{"n_layer": 8, "head_dim": 64, "norm": "rmsnorm", "init": "normal", "init_std_qkv": 0.0394, "beta2": 0.95, "final_lr_fraction": 0.0, "batch_tokens": [32768, 65536, 98304], "steps": 2310, "dataset": "wikipedia_en"}
Each number is 128 + 32 x the weight over its row's rms, rounded and kept within 0 to 255. Layers, rows and columns count from 0. Numbers have three digits each. The size before them is the row's rms in percent of the matrix's.

# up: layer 4 MLP up, 512x192, rms 0.0815, rows 321-406, columns 144-191
# down: layer 4 MLP down (transposed), 512x192, rms 0.0856, rows 321-406, columns 144-191
# gate: layer 4 MLP gate, 512x192, rms 0.0831, rows 322-406, columns 144-191
up321 101:114167124161119192140042202125057090131188120125167155150071117113124103097111085177171042120161048098118141133127090149126117108121173153138103
down321 101:081082099148153073148132149088173177109072143159120192103114148093153110137111124163121184081096079139173107148106098158115138125114115075134123
gate322 096:094133182150142177131076129161087117103142217146152108133143097219172074113123173178130097069097130207137170151106125081117116088160151108124101
up322 101:136170108115126083109119135148132131112111086172128099122161137083084146140159100131096187144130070094108122127112119128145100154174087115171137
down322 097:075100088106127113147145101100084120132142132124114134111181112188159108099142120114117150172105089111132134095099110163155078182113126155051148
gate323 096:131098116143131159109120084144141128053135106092120079120155173128190170100152172139151128086126134107147163089171098086101099088091095204108139
up323 093:071195137061109124118121145120147138116201082126121075100149125131183114112125124140138113094124109096186114079163163127192200130141187108118161
down323 097:150162132091137132144137123122147170136115192071145113110163167134131133088106155139124074125177135199193115089054053131129090106132153114211202
gate324 110:108144137076059157122118156116163116155116167162156165104173084171108120101113153130114125097112094125114176088177092134154159105146124040159087
up324 097:080089107098126144112071101148091083157135114084091109146093126074139125155136171108102088161154098093081124113093131112085091079089088136163123
down324 103:135206203098094107131070129166107139142136103155131165140112079122117098156144160050114113160079136109136142106111141130094155134166151135153081
gate325 105:171155132152146098083081123140151112128069147120089140044145126160121095135109099205179067104147097160101141232171136080209109118171119114105127
up325 099:103105118097114100090113095144160113115105128106118074100171134125113110148140130146129104126157086167091141111161149071151165104145088086115152
down325 101:213142124147132198123143134099143135105113123094124084133042143105125107161118184108108114155129086097160106162146127129061182137175174122105133
gate326 093:099175164102155138095076162099146196145083134131085135133114061155121172142109079216169127125166137085152191046091153089177152105167153091154112
up326 098:157114138151093107145112171131112187115143181125110123147171068114101152099148178145164105134090117171120159096122189057146139137148164195144144
down326 093:151137123135112148121189079179131142137153078080132113154143099132127082113140143111124083054166156102105158115144110168139166137029157123178098
gate327 097:153142164122139070078171063122107114150098137133084123089122156114115158141071122142115150173127184141122132137139115142166106102054133157082138
up327 098:132150124121118140174123119096146128144163130129111164145104145148108117240152098079137136104067109148122166140134120158131071165122131125127182
down327 103:159104099170130123078130140126114130147152066177142104133084110128118134146164143118109122111145090186071106172096068074085119103130129152160106
gate328 104:095084176123087147154116116061094079147126124090190097145147069024144123078125129149155127085139093082188120108127177124098180079157110086155134
up328 127:132097092150111043130140112117189150156157151170136090142118114161178117198132123115111117136153151128157143138128159155152148109101119135082146
down328 118:114140132134090092089112107133150109150069112160099132099124134159111100190179116151131092128175132057161195171077162102121179116129115173096075
gate329 095:113127050153166164122106146144187119104092124145148154079102141111089125163080140118093083149142135099120157133103128154188098170111080100120096
up329 098:159119116135193078167095136083082099110113130071115178182116087087180134122088158136110131183153118082126108143162142145120097127111118107137176
down329 100:205117065118157091115138155121154110117082104161104130098099123199143096135111157142107089112147152096130118143121128153196144070163173107140126
gate330 094:149142098106178128143057141093124120151191180147140154106145100120131088139166085155125131149120184118097093143119103158119114119096096130098136
up330 098:119138113122152108141099137099107147150152138170142099107231194139135113107148028092082128144207189119119133128161133102082128116064116126094173
down330 098:161154126102158151071076123126153188119126140166163119123194089093138139140145198173154123177067124133137154142111159112158130216161167094117070
gate331 104:081096143103137095136131130176090086126106099146112163143163135114097129115104117131160080137190166127167130159149142107162051123078058096152154
up331 105:099072100092150121108108121148158088096123117099113131106128109138131176034190089132146083141092115084129131122106181148104151130163136155132197
down331 103:183167138104146137122087112142148130052092129142115118118109123182117125063141124162096093121113128140088085099139143104104046135124180122190047
gate332 091:195171100129109100117124109072104058086140126172166106166110161101070100094129145122087073111123166092201099103137162091126169114093060147169143
up332 099:132141062086121161203147103138134078126092079143134111201116095093105158107101141163093123177180124112127131157136132055109092104111069155168107
down332 098:219113086101153150113156075128094096151173120100146132108045086114164185159148138156096099167107137112120154162155090111159201149116184111104118
gate333 100:109165088145139138153134135128129161105136184104175119146149112129163066144139092118075147151091092155143166128130130114108088056109102112134130
up333 098:151129099123144084155169136108069155179117125102101152151047144097171108130126106172132150065163065118128117091130163127072159105170083147187169
down333 095:179134122098091152172157171137138152145128124112149150128177137135068154147111080141147161082129084137204129119170158143087093159128110112143071
gate334 094:088102126155090124100115146134153054131143154183120115136138157108093116138157180212116116130161123158172124115172136154127118101152163110122119
up334 100:086118125144132114121086109086122091118186129177057117135162128101137092200167080192169082131103119194140142145100166192134087093137158101087173
down334 093:181115108171157153123095128154098177116125122132092095128112120127122169156107083140158081142135092133152170108099167129167123173148190120121179
gate335 116:168141108133138136123064111060049098123184180128171147202112062094106132096109106131176084126130122121088128071099166106112176120123107173153147
up335 122:149083104092113082180125163082138125126136146163102127060151165135142191152106116154114141128132163117157153059107122158169126131117133067122051
down335 107:147124118126116152181122147083099175141126149124133135127142173144077129104150138161127154089114152132144161173167144172142135176151092118164169
gate336 097:048103165124100158093098133157112155108093141124103139155101092116113109113093128147184127050126103121117155180110039167128137129173120115119146
up336 097:079097185102113140141129149161165141159108159108085131125147125156172131132167158118167120184142094115203212101118136145131120146128152117150090
down336 097:147117055159147098110163167136126096101127137129142098114117132111084142150104124151102156099112107105118158145074088158111134173108142167112157
gate337 090:133156160107147131153175103092093125174110162165064112103161126103102125125133128157051141168159104129099101176149078120107171131072111085170190
up337 094:185091108121142134099085156220105171138176136062101123171077127151126162108161141070126094142129116134130164148114160141120072146117119195070096
down337 091:121133076111109072102122090141154144149075120166149138150188141133147159128166199091121151144115110146091135055122146066100094158095143161175166
gate338 100:127058148150122079080135167121087110169112083156143092133133123083144157154123093091159211194142134101195143092132089173082078202102122168079079
up338 092:133151184064124118103182173205139092086101157114174077157141119126101133133102151116177106155146122154072092078129105122185132116127190121146146
down338 098:133156065101122167107168077117119134139186129148118148017129147111103141052050093077142118087086174129151132138157127131079120084187077110156160
gate339 111:093166132137202182112127160135114145149144152179164156143133142122151083111106122108137166063164110106121066145117137134120125120157122153164180
up339 108:186122139101088091135140178156105112082130122136107099095110138137097114084169137143175121095159138161133079147091188121181155149102142118111076
down339 103:134125123115113108140108125114131111182112152131114128171124113112151118099187155032129070147135134077172148145102134118145174118136097153140186
gate340 093:144096111094188116171091066130102193107155109115173181099136104182135185125115088147120141073081157122183102053126105121092175102173094128126099
up340 094:190150158108148089123116181144118135147081133206115055100097106122107144123150137140138108122092079179115155125123090138101082136184130115131191
down340 100:154126184062147062107158154140145124176079174156141052072104131060113100121112138122124164125111123134148157119115141058106152146145128146153167
gate341 101:164126147123064151158068085139141160154147170096128108168094141114083123148128154084113152126155094101080118185077106148064117152166135137099130
up341 096:130166067164026155109123146143113108140147123090144092123152154129158146134089137160169099099163118116120081112117084150178092115128154119099168
down341 098:096087134120142145183146116142133081098090206140130141115077118128069118180174102080158087077157179099120139126101149121122100166189132072092150
gate342 094:063148112116065116126121194118099073171125125092099120098137150103056122092162114158131115129123149149166142180097140123100110147061127127170147
up342 091:143123088091129099160112112097100122172129105151136175136115156158077119143112084124073136106136199077159082142126124099141112140154165118165152
down342 097:152102132169123128137137080117153196140116124104110184152141146109176149140088117159084158149115132135170106097109075111103179132136082079108140
gate343 100:175133118191088132068139138161123087155124154154130109135131134137104126127186104129172146154112093160078166112118101108163125116106141128128120
up343 099:144152148139051104086151155090077136047160122180076109161151172104200130137128215189161114084114155071110089104133141094120121088111091111170157
down343 098:114133161132129128140091131120102127136118196114118153165162094153101103112121107144111121086190125103124158171171136158113097168138050138170097
gate344 101:126177123161173108170115138159177130117089173081101167164158128108100143136089112137102067126100160144101124123071155143150146104122133115146123
up344 099:154100175149101133235137137160126164107058096122118079101173082153164131139116137108095125145150111164110121197113159118145169141140123163105126
down344 097:098184146182124135116118179129184091114184100130098195134098106076089157156143121142115118174117105126149110087030142152125130102089131144164088
gate345 098:110121153145087107163126107128117165127102182171141123134156158177066078105094150135108155116198177083093127150127085150097084076129175139126074
up345 095:158159156120087127188165138113096121151122157134084208115156129110148137163131141177120124169139098092074141148140129146104056166117121140175073
down345 098:150103088099151151091193192152127147104116089180084126124136146096144151107147105115100107109170163135105139133136164151083143131179116070134139
gate346 107:175095152151151169184119115181132139136127100126095107095181131091142162086132118163131117120206140101139072155131062148136184141117116139094108
up346 110:094147101175215173059121120136140135131113183126170142137120182149112183195136089151137130099150198126086093140139046166174134155138096101079199
down346 101:149130147150171138111094109166088167124122112132138120109147096095173152111166121092161108150105180148140160148098133145140173192164074151124136
gate347 100:162170132068136127144101173065143182137084135114129094145161049069133123166138123110108131140136065122138146094103118102086145138115130130182094
up347 112:134077091096072109179120096164141095132145089149146111133098137148091085189098147137062100177112113156165168113133183175097146113137154097114120
down347 104:117061147153157113125100105126118096088103146141156075164121172138082097125094200160097083153126104103086102084073127094134101146123151156109176
gate348 095:117123104160039156127132110106141116118143095148109130125130089121105221147114152148140077105181111096124079157083129178125075187150147119147084
up348 085:160137119160131127087166163131125118168169122160141119132121148137126082078151138144118109118149120111160147104131154200153113095175183174140165
down348 096:196165105143137190116123142029074148129094128113149127155117085052144073148133115133087052112119136120111130059139140100089137122084107167105161
gate349 091:081103161128154160169094148148137139172140107090159124124083089112079128132140170089083086134084132137137119107138158123110171121139072098064121
up349 095:099114163120147079120101091122182183123156122099160195143120105090114143164144107138091118112109127156110099091119165121164207106220135152190140
down349 094:123136122168182106160147200089130124113147129121127116182143133131126138160096108219069102091042137143155121140138095105174124110124131106156125
gate350 105:124139085107167114137087095161114097111078121107102089178138122161148175102111122085121133173157153122046095165133147112157218141151093143149116
up350 108:108112129123108112057093103059161101050084129188147104185145158175128163134117131127147133155084133104134148176106135171090124135134115113180128
down350 103:118118076126072142119097128139155167117088061109115168182139058173121138123131123169132140134188139132129124128124126126137047160125091097173117
gate351 096:148133069087098089107142113167139047070113115118102111121086146060139156135116148147113123109119154165088143196172090132139143124043102125122134
up351 097:162178154086126130162155170125145137197145152115071106143138106128145109072219161093134119136127119152168131078137149112074080149159127136118193
down351 095:143150118190152141142153159187123151195135132125169098130096167140141130087043171128171106131117141145142181113104127070096138073068128169155095
gate352 090:135110159158134102076173100127152139122068158156100115085144123128115179101049144120140165118135123123123120180142178139109149141121111186196135
up352 094:103090093127125196139105117149139101097150122107169142104105116102120112125159165152106153127082085169154181112132125089105181155131123135095185
down352 090:148154169116195120113101074134098127120119149128089175102130150136116182075083086159140120077127158107118114174151151127127150125119118147171145
gate353 098:119174076112105093137092069202128106159145102114155046149163108108110155173148130184120111110167124172158173161082147190066162173131111146150088
up353 107:159118095083167132130095146077154115105079146116106098138150118150138108137132095101135132101122106057141100109099115142167142119100165141090170
down353 098:153130144123135154118169147105082143143147172145181076107145096120122126137102164111149174161130123164172128134095102094095132104103111116156088
gate354 113:081160149087126128126067086126145153134100196115129115137158134136155114155101100138118123146099181071132107117158153119107106140147139108101092
up354 110:122160136046144111078151142116115143163149129159176127158197165118154137093123154129171082168122118145187110098125191150109134122110110139135103
down354 108:094146104133141100135150153142126052109117179140113085120130106079095140096119162143108112080092126175116112045101135165139142112111131175171093
gate355 097:167136099090168130153154169168169136066157139127157169129118114124128112164092108013155089159157150128171126147162062118139109130074101128094097
up355 105:112108096070146119176118107081133130110115146156132095094110106157123071109089087114019177147125156138151188114128126153064152119128150085121153
down355 100:108166128172123088108094123139100100121090152095065171169131157113101100116107187113112130172104095136126143148128210134029114117122163158145113
gate356 103:146129115091090144120149124122105166152195118162084106119128136137180130119112153151077145163061169142142162148147180124104150148134133066118128
up356 094:124133122156077083132119171131095095078179108160210139181186105133173194142108130132172128131151134159123132156130098089089130165145114136079089
down356 105:154135099129077142135106150132105137120109106147117092173132104164125089135137102161113169128176149162124151130102149122139141101178114158177028
gate357 101:168143114189115118107196145176130082151136119132126147150137097120097086139116173123140087092113146195117159125130081204136145073125163141090153
up357 104:151123192090127141153110134090125139151198161082078147132123164141140111153174111089138160094108075141160111129139119121121136153073188178136154
down357 097:103104116190147153072104109169107106088167119203137101113120083118086175173148110095110158091102104089133085076090139082125112143130124173069157
gate358 096:114135101083161079199102107148153112106161133117069148070197142088156152101100075147148175098118162083136105147081107131084098174130160122110165
up358 097:108124135133081096100118085107124123205166152132134096119166209151112129142154153101178039183127140102191151119090107196140104150153149142096146
down358 101:160085117109135089134159189165137118154106169112138093141122154152142112093130136092186109171116132046154138129109078148117127146133184167126154
gate359 097:104142107149136118212102151145155134087101113183110124089088065186166154134204138118160145124090188094150100138168148114154104154154094117119127
up359 099:058130156161124161088131116152126064110161115064177165106132178122137114121122084093156115141162166076086114185100084078165097095143127151136109
down359 101:132158185163127146095048193148127134163143132144106111190149171096113122151146126084127105127129119150098124156113132115169099151164208135155081
gate360 102:129129127145129077151075153168185071171081141112108177055063116128115145116045129121154126122160147095107121124157142082212161129156156080121125
up360 098:104132086172122091121124121058115183117125155130118163111102110109076134101167247111117142098210132118127133119159123046138089085085097136089142
down360 100:129118129127092105083141119135130145118068103088121156138130114130169093134185107101097068144081169101180131155113115115162166099136133188202057
gate361 090:138112185165115064110072146160198196119128120114085119060157104137083101148119121104116142140131156083094138130119085132141132085165050181104129
up361 093:208108163137082120085183095135114170195168128169095118134134141137127157198155108087102138163145128147131110150150150118094117083112138145162137
down361 091:076121112135137101128099130098109154107098121154130116084103148112134118127135117113078147093113100100132109131116108155144134073120107148111111
gate362 092:188111152107131200129126094120169208112098125143140127120116084142098154136123159112124122138076150161096100084097089111106107097116095143187103
up362 088:115095089116109127091092138105187053160164117137105099134127100056170115127150121137135161135128102151122132137105110134120169092114144106169061
down362 088:159141087132130114117078112089157125116148159166131138141090149165108107106109079168184155118169125116152120134138132074154113128123152113088143
gate363 088:114070152120081132127117119059155143127069105160115062175095156069123119138181141120141095119160171121103125177179126119124124141138133162116074
up363 098:152127156101127077069142148192091075168164129147136109117152137134064135141112115134141061116110137131104147129146137112095141150133124056119081
down363 097:102091155158149132173105133131174123068151128064129122154107137137128121089132115111137157133096115172107115117083128190146160123082111132119060
gate364 099:130112123138084160074143151073098141132118119197108123117056138072116120134129113143121088108138112116087064141151097102169121180151105126158189
up364 096:096148193122128172115167154118115131130075174124138175123087137163092093129175109123109105100111117130178113165119100180171089080179115065133131
down364 101:145100091104111166130156128128115187090149087141122157152133151200105096119166156119108144115138159139134141160166078183147142148116096139081137
gate365 102:072126099056089138149156101080091168123106074088136127116150117140087178138102127077104110166193112110060124154099108089154107168079186149130178
up365 116:126155142096128122090125153088104110090123077130104170147096120144184158122091080158134126163084148175080117134152155042065062150088132058104099
down365 113:124126092085135174105100090138146129150112111094126113078124141123136133094078171126157114135147111098058041127072141129211139101149129090175180
gate366 112:152158117127167168192138069075119130135148161114111093093107110091117146098113109128127135096084114089156161114146120126120144139058112216097193
up366 099:035129144099122136149167156109112124154119139097192139149133110141063141104074083058107109123104163127142111176142088146197121122153150141121146
down366 103:125143104146158168107193199072070082143139103155171160134126114130126118099175112149109153132143137128140100126082144152182140137168147125134111
gate367 090:158141149185144114101118110130067064155137108102146186148173105141126117144114050129118086154127199170179119186081077079160142133170160127071136
up367 088:134130161132147121128145126174146140119092176142050152078098104123164078104049134194157089148126155139123108134112146090196165127152117131102099
down367 092:087091132166094142141115122131163078134101130171132141097152050155012104097102098122115111084200125167141080120091163130153169134138096122142190
gate368 106:102136166110106122053095114128104131121084129112071123122086028059137071079131132136175083105180061167128115169090134131116153203132125127132092
up368 105:153108139103147086166117146171179112103093088141099174132129160178138069113128148088137134148087124144114087139073149144130112160123154069138153
down368 104:125135147061109123146103188112120139105204138127122155113071104099126166160128124086170075140092098144151134176105192164155114150113120121145112
gate369 101:053121106130084127094075099114100124069165135141135083115147105114146109131110141093126105179191086125112089079135131150182104073080083155092129
up369 102:147114136113070154095088108121124128120110090138147146111117119136164096152142157103097092122128132135127113148154126136124130105155166147124128
down369 104:105154091167100153063173133086138212131138090109142178125157161153140126185061129119154184193136140141135128114161142168101124138138093125150159
gate370 103:101127183070137141109180126081126133133117130150061210094137162153093097124145081074130093107167156047145119056136093131113145123073133126135192
up370 099:144086080225170084095116117182128121139109134094145083094161148154137115146154136147120195149114179133156106060089147122104119137168157106143082
down370 103:064116149095162099159127185142172161131101137111124119138108090173113110089109124173114118146151138085089094144163173087153114137159105158078099
gate371 101:127157141132121151156140070138115114084124139137133153135169175117129133115069112152144091170152138165099051097202146147084144063097115124071125
up371 106:111126121097079151181140089104110138141127141095112130128101095135148149130156191106089081137131167145191139108144078110147177152073139185122158
down371 105:209136109098159123120152125141121196116142077091114130080113159149149155066113113143139166110157137140127166120126109098138167118110132160095137
gate372 094:177153090101132144178070117095041116080116129156082134090178117148123142079150093101170119128141123142114140118123137154149134177115088129130153
up372 091:125086072116092140088114126155100142105130078125122094149084111132177181107188155087148103146090070108100100085162174100115133121124139133191201
down372 093:185121144142154113141090107116172119109130131091140163087197060111122130146131110166123117177153114111200105120129080153162104114155081046136214
gate373 102:104100124093191173128161125147113090118100126149111151107051159173108153140196110158151148094138197126089100132096056082092107165111067126138127
up373 101:119111100123107158151102083089129115129072157126163101097142129103104130155107131162150123247095123157164119116110092050096191069120116111124124
down373 102:075022090122153202141075129156172169172103123109145109100174139114111148120097104189077155118086158116073123147140087129138174146110067144134134
gate374 092:107093085170175067114131120130129125109086090131161125134115075132087071152084173146148098166142121122156080160129121157166117072124105079145096
up374 099:153137188109161111150208107228163187147150135141120063133134148140145102102121140112081101124178175096119092137158117151135129129094171112088134
down374 097:127129133106067107187150110112101124115139121154137154115171182121131144112104142144115111148191155177126123063119101122115144186102139109178116
gate375 100:134123085051109156141176126149129116173120162079122072182126095146150151135080140134141098136127196172104116115129181102150099121121105170124102
up375 090:175127210126089099131075148156101071188161093138090101050105130152087084102149127116105133084157167124142124180096167162092164138130166160159139
down375 100:144142146107091133136188146073076126136091064114090151080109132144149129142128138190148182120158102137089175164099097122114137121125129143105134
gate376 103:098138094118133094160125145147163138106102177075142117110205114133145121157089137119163163098108147104148067110157151117064183119121096125069161
up376 089:139106119123141165155049136122147179109114131086125113193145172074097145101065081090155158093192103116125125163133159140112124113163144146166090
down376 098:140153107137078144138106168141147145133140157107092171156113154112119075129154130086117155155135137096110088068112148149201150165116123098142114
gate377 095:196126136127188200187108131130137114150102150131128141131106101159143092151136078130123110171147105124130130000193147202125157107155149124100165
up377 101:115101098136169153146135125182081076200049084163159136145159141164094140166112103137186127111122147162128143129117140179090096106121185148112151
down377 097:137160186169095056120137148192158189165162179126163152162065097093084153065116162134097061116095100136090086195099136110137181162137125174156119
gate378 096:152132101052098091080153119110107127142095127101117154146116115059171141128131157089163110103079125147118104112101146144113189149122193140079161
up378 090:112106151066088149112170138101121140102133090112107118209100129096138132141113120136106119130108113112097099161148133168141082177048101167199139
down378 097:109115146128194134143098107192104084182100093124106145091057125103099132125151175139111146146138123095196092112083083107092131127162116206111098
gate379 110:129117133084194114210155085168169119127155101125124167193088107149165101142115141118138112096177164147118125133102065184204115074131087134131131
up379 107:138151125161119149114088163148097104157119124125162169123216100151130115121138102113115150128064140133151131144204134138126080112147153145118136
down379 103:108179131083095145109131096162192150136104140126102128103100167084114154221126120096119154146123157124105126119144203101094162084098110138118103
gate380 098:156105142140156130112108102157129155121174130122093097128110142124178158095151062113131069139161181122122195150146069105134136157124143162088167
up380 105:138072154114081122142120160176099116147100174114095134176144173153251179174065175111096104156096102111169162134171086149144147119136141100130104
down380 104:158099133150145107143153122081133182140093067141158170193149100132049106111114095102083176099147112078134080148125152171085068110127139107087100
gate381 099:077133143129100137080122133125115102145033074176169100118107142118095135202114078069117129112177157111138080197111167148138104121140105170123110
up381 096:104096152096186159095171150126154138112129098086145124099075102127126153112131144078150081152130140155128126150141182162139102115112128156119149
down381 091:134123136100126137083146162119121146168160098076155154111115145167193075172147111101139120169097168047139119101139138156132132101177129161107131
gate382 110:158162104127159176183178140147141161125152134143078102081134072095126173121147140099143200105139108181129138080107112124150170154118140089122116
up382 101:152198149140144193156151098148161137085107106211153112088169047110087153078161123123085169193130146137116120120128165138179165091091146144143099
down382 098:171162130080096117109120151110221137114171128121142098169156094115102121111132099130087187134189141150103111126137131144101137167102100111088148
gate383 102:136091095143034110124152103134161197128175105153135060067161153131127157115109115155157136096122095133116216189090164094095094108127142127169191
up383 093:133107134143159132105158086129167069109185172127165096160192171152102143066123098134101150084164150113156145081110128092234142090148143134137097
down383 096:151165123098113116144090168109099079111131145109172137142118096120110132095140136101111138133167171150123144139144100158103117074105116125137078
gate384 097:136144098133094112124052156135139135198143096122096146115087127138163145113055053105139141122124113091189068144113068155116100161129095113105149
up384 095:159087115113160121125095087141174134056135141110111152109125134127073157207149149130101072122127135121058123101141101139131083125155091100124096
down384 103:097120103156147077116103082065121142122140127127092136162153118203159120090175136197096049068129136108131146154058174091138163123147129151101136
gate385 099:150148144127150133157162118204112120146131119103108152065128102134154115127171107087117206145109171110173116132075128097141137136134148069157133
up385 098:158155171133079104158140094107125153180126150154120054107128090130128099130119082097109142141119132063136133063172163144108071180082093086137146
down385 094:101111179124065118101111126119135127140149106119137135098103214134158156130176158173164164071143132106077125118147113143132153123158156099118108
gate386 099:115100148114112155105148070135104109124142131147164103106103061177125115141069116105142138077125071096106164084217103140124115108069093067107122
up386 095:113104138117102164144147145140143077110209089123163131083113086156158129116185054094158113142081158106145105121148115120106136141127042167127150
down386 100:136104131125178148129140113093148068155108171062172091139117105123131133078107080139129206121134109093093147125130101156142093156122106146107177
gate387 102:119071151046134046128208103109181061136109106137124094087087111140151080175119126140179152107186138190087162128117121141140178063142160128129114
up387 101:090143146142120115131115137106165088144096118096174072141117073107164142136154114148116141143137061155118085182132117125087077091163117127156196
down387 100:087052109136140077117135135197107084131168105163115099110112081133163066182115090141144101129211140181102201111099138052145120144092097180132139
gate388 105:143114096118129062112138137122146134148110151061111143141093088101121190119148117113148130162151197169188173140151156077136164111133136155085163
up388 106:238125110067161121159171112172136102096067155136222094166110100122068112118117122108172128155119079153132121133163103112137137171125109080162138
down388 099:157102115145106095100128098155147127152167163173161117171162115120155119112151102093119083109071077072136126106110106166101151143152058153160119
gate389 096:095104137210164154135140147156141142124107098076094159119129138112156092166122143095120159187153245132166118131077097126120131083160134150098124
up389 090:182143140158136123096098104131166063116153170060090136144151140120127119140124078138155131127142225118086160129149155108098131072169130163094148
down389 092:105141148145122171108108114101164132121113128129173157146116166133132110113063112108151127097198129080121096182109121133103180114077108075120197
gate390 107:161142092130115114114108177087152117147078198124127074061138115118154092144111070138112081087157119078147163123126091088177152058126090191117134
up390 105:117156134111137178113149140187105132144137125099110101142169128171136112144136070094092084050127141141169109181144193146095041122183126102152186
down390 105:132106116099107164146136117158158130148066144111134102117141145122113135097152098113132105110107113147091089146098156142133116151085120121079101
gate391 097:078087187204139125162089095124094154170168136123109085094129113134136115185162115078135099060151095105106139085114139152128129150153131108104159
up391 103:150116080083206112134146116193146204166154138063112120113098215107127055133138154181139144125115160158204118057192031104101120095143148125121156
down391 101:111164115112122158177135165144119075152137126167131130162116148141127140082138155114156136154116117144199137114127043161085149129160118172159148
gate392 093:193126206147102158133111124178106122134073152135101153131168133124132137088180129149127125167140165128107132071108125119129149121179151107129142
up392 105:108112177144124160154144166161081096125097093123116155163151183142108190152125115094139093086160045133113138098168127092146202108082075125154144
down392 105:115125143150163158115150122131107211134132157174140113070133136095157102146106149152101121111085126148140065128155130165145123122151143132185109
gate393 101:084127079113142094146209175145161193139146116158097104137105140127162194122076165128106122152134120095144158164131143160137114097189126124105119
up393 099:169094128070152134115086134085157169119159100106125174154153217176148158110079121052100089119168121144108152108150099137166118168135130141156158
down393 103:105083112144107158072096167121132118101173131183120125143143164144146135119103115101143138092141141154119114073157115112119078117104147118139154
gate394 090:141088056158074174137063081080148144130071135105148143185092174146143175081116119165147180189169132119195082143103109154114139108129058130099140
up394 094:111184169081145180105193155149150104129170080180142117156164128091155160099132144182154171115110127165097147200118165166142084103153108128178127
down394 099:158107128110176173065102129109084150135134073115101093122168156081105145154182090130161055125128115125175103158125110141215139093115177124157128
gate395 097:081077115152093143176120167124123147199115181118199138179109125182143183139139116114105084087132093059116145136125082127063067121157210163132101
up395 099:130151120122153071142152128067101151061178128114102173090173141105143111127111109135152186091053117120198112090135199146177152170062023142134125
down395 092:111111149101094093099117137127151174119093147155123114154081194159103135040118111205108182119225130142121143119225097159094159085095080146108138
gate396 109:166201107130136092068142112149135169133165120185158089163122131119150127100127134123108137071111175191131142120115056114121175113123160095131118
up396 098:120109110150104114101115169105091101121112165132132109133027160116165085129105093126148130144133162149125051110118180140073115172115130148156125
down396 102:187117178050144165066125107160140170120101094124103099135100140129092102160113119125170195133153165111160109100108129091111103082139108140107142
gate397 096:170138140148143186123097144179139179121163084115126167146142176163103112105132131170168132099131130202091090180150114139142172114143195162152091
up397 101:161159144122092084105138150135160139113168119139167146081081073174175133145124112174144173066125166107137147122153171148145099166096094152111090
down397 097:158091143112120117084111127159141095157056107149151127123117104169111084167141122082128126127160135111103077130122176134152111141121146150148123
gate398 095:118133125143123220052124185142112084127147132129179193125101092108104107147165129118144178149129076105034214111105089126102130081090120116121197
up398 096:141081093195141105124181156171167092123147116125096070159078127100098110153176138121229130098166142154160085132198122146167151136140138163167136
down398 099:109088177151122159178153130150151157132077092126163085159103101117102151123132037135136126133075102137207100125128112084142089113139166141128161
gate399 106:124198063142120123188151164173128166102090150118131150129103150147120139162166110121072118109082177151110139056107148100116163146147121147081084
up399 106:129137145148150089153161118120124111126100107141136093135096135172133169139128084084124115127140057097140138115139086128101148177140139118033148
down399 102:097139145145120124166135133122140125122089181139090125196101173166145086124180076068075033143132124173144150161108142134160171113140074203121130
gate400 101:121094113142121189113169123111130130098079130106155138078099128113133165107103130173165138114115114112159079087079002138118120166091145100126148
up400 099:169098131158069117128154159162149118136072097099154159125137105151160112164233140094156169131070085136159160148142080108133118107153118142141127
down400 098:156056186087171150130126140096186148147166166169149110123144138119102128153146168110114080133169139144133146153157175116123126104095111252158154
gate401 102:118193108136178138124148107103158143085173093117115116099086122118107119132077140142120153110137152113055120190106122105111237142061110086158156
up401 104:158135098139171114135182089140137167125164117128119199097130148140114175182088167130127107146141136095181056092105182106160141110145177159119132
down401 105:121147153085086147133126174184155137143157093077129123052143109130143109100143128118128129128114178105116123095149125136152205148129061079112178
gate402 117:096170138157162121126144049119126103157130119153151115011142078152141140098108106089144164139146105163131161089192122125183190093187129110107124
up402 125:108109120123062104117110160129164143117137160076132106194137117138089090158124142122144117071101095095209174132084086102122141161127177121073188
down402 119:129109118172099117139127159116144152131077118096091101120116137101110071118175137131175110086180152139146082143131114171111136138155109092158153
gate403 103:109149060094105086110143129122145050132099126139131091108068159118092147121086050117118111105087111186126133134068118117146105196125131162122139
up403 098:112104112127157119175127076115131141149123152159069116108105135149103093148125161160103116121121121101135162096190190121136080032137103190095090
down403 094:127141128132096095113096174140168148083159137175127125128104117119120183170131127117120189140168200128072083152134130159119079087101150146149128
gate404 102:096102060175172096169102098136142105150148116115096092177130203179121191137072172087167149138111135213144126127128133110191091129150135083140114
up404 101:111165100147095161097117096154092138106108141117120142136133087090145159150132142086090127125140079131052125113093130101108170116135121165152122
down404 100:131186113129139202122111146128131083136128147191110100149135119118129123128110160143129111121090082169100140172123095111130100128137129163167081
gate405 092:118179158098127115075146129037110140064170123092099171143100095129144161129110103062139148098135096123111136132133146146108109067124108173167091
up405 094:148154133168121163107106129189132113083125123153150108084097120148162128130076120124110180173075178153069157168047166141123150104082096109166115
down405 095:156130102106164117068092131146136171142127130049158237149126116102149124158152092086117162147073101114109165163180162157136113108127136150148127
gate406 118:152164090098145091159139065157149139114142124134080065117130165166141097098178130099099143092140115128147130118118130110153099141171166161081127
up406 106:152109138095135197084135168158095109171181136105130177125203086144056149186123123161141114067112156129128100086116124144161106146130144082125078
down406 108:165086173143048113146174186094110119114130083093144195077092086155143172134135102083118065137106106115137155103102170082154121133143127124083111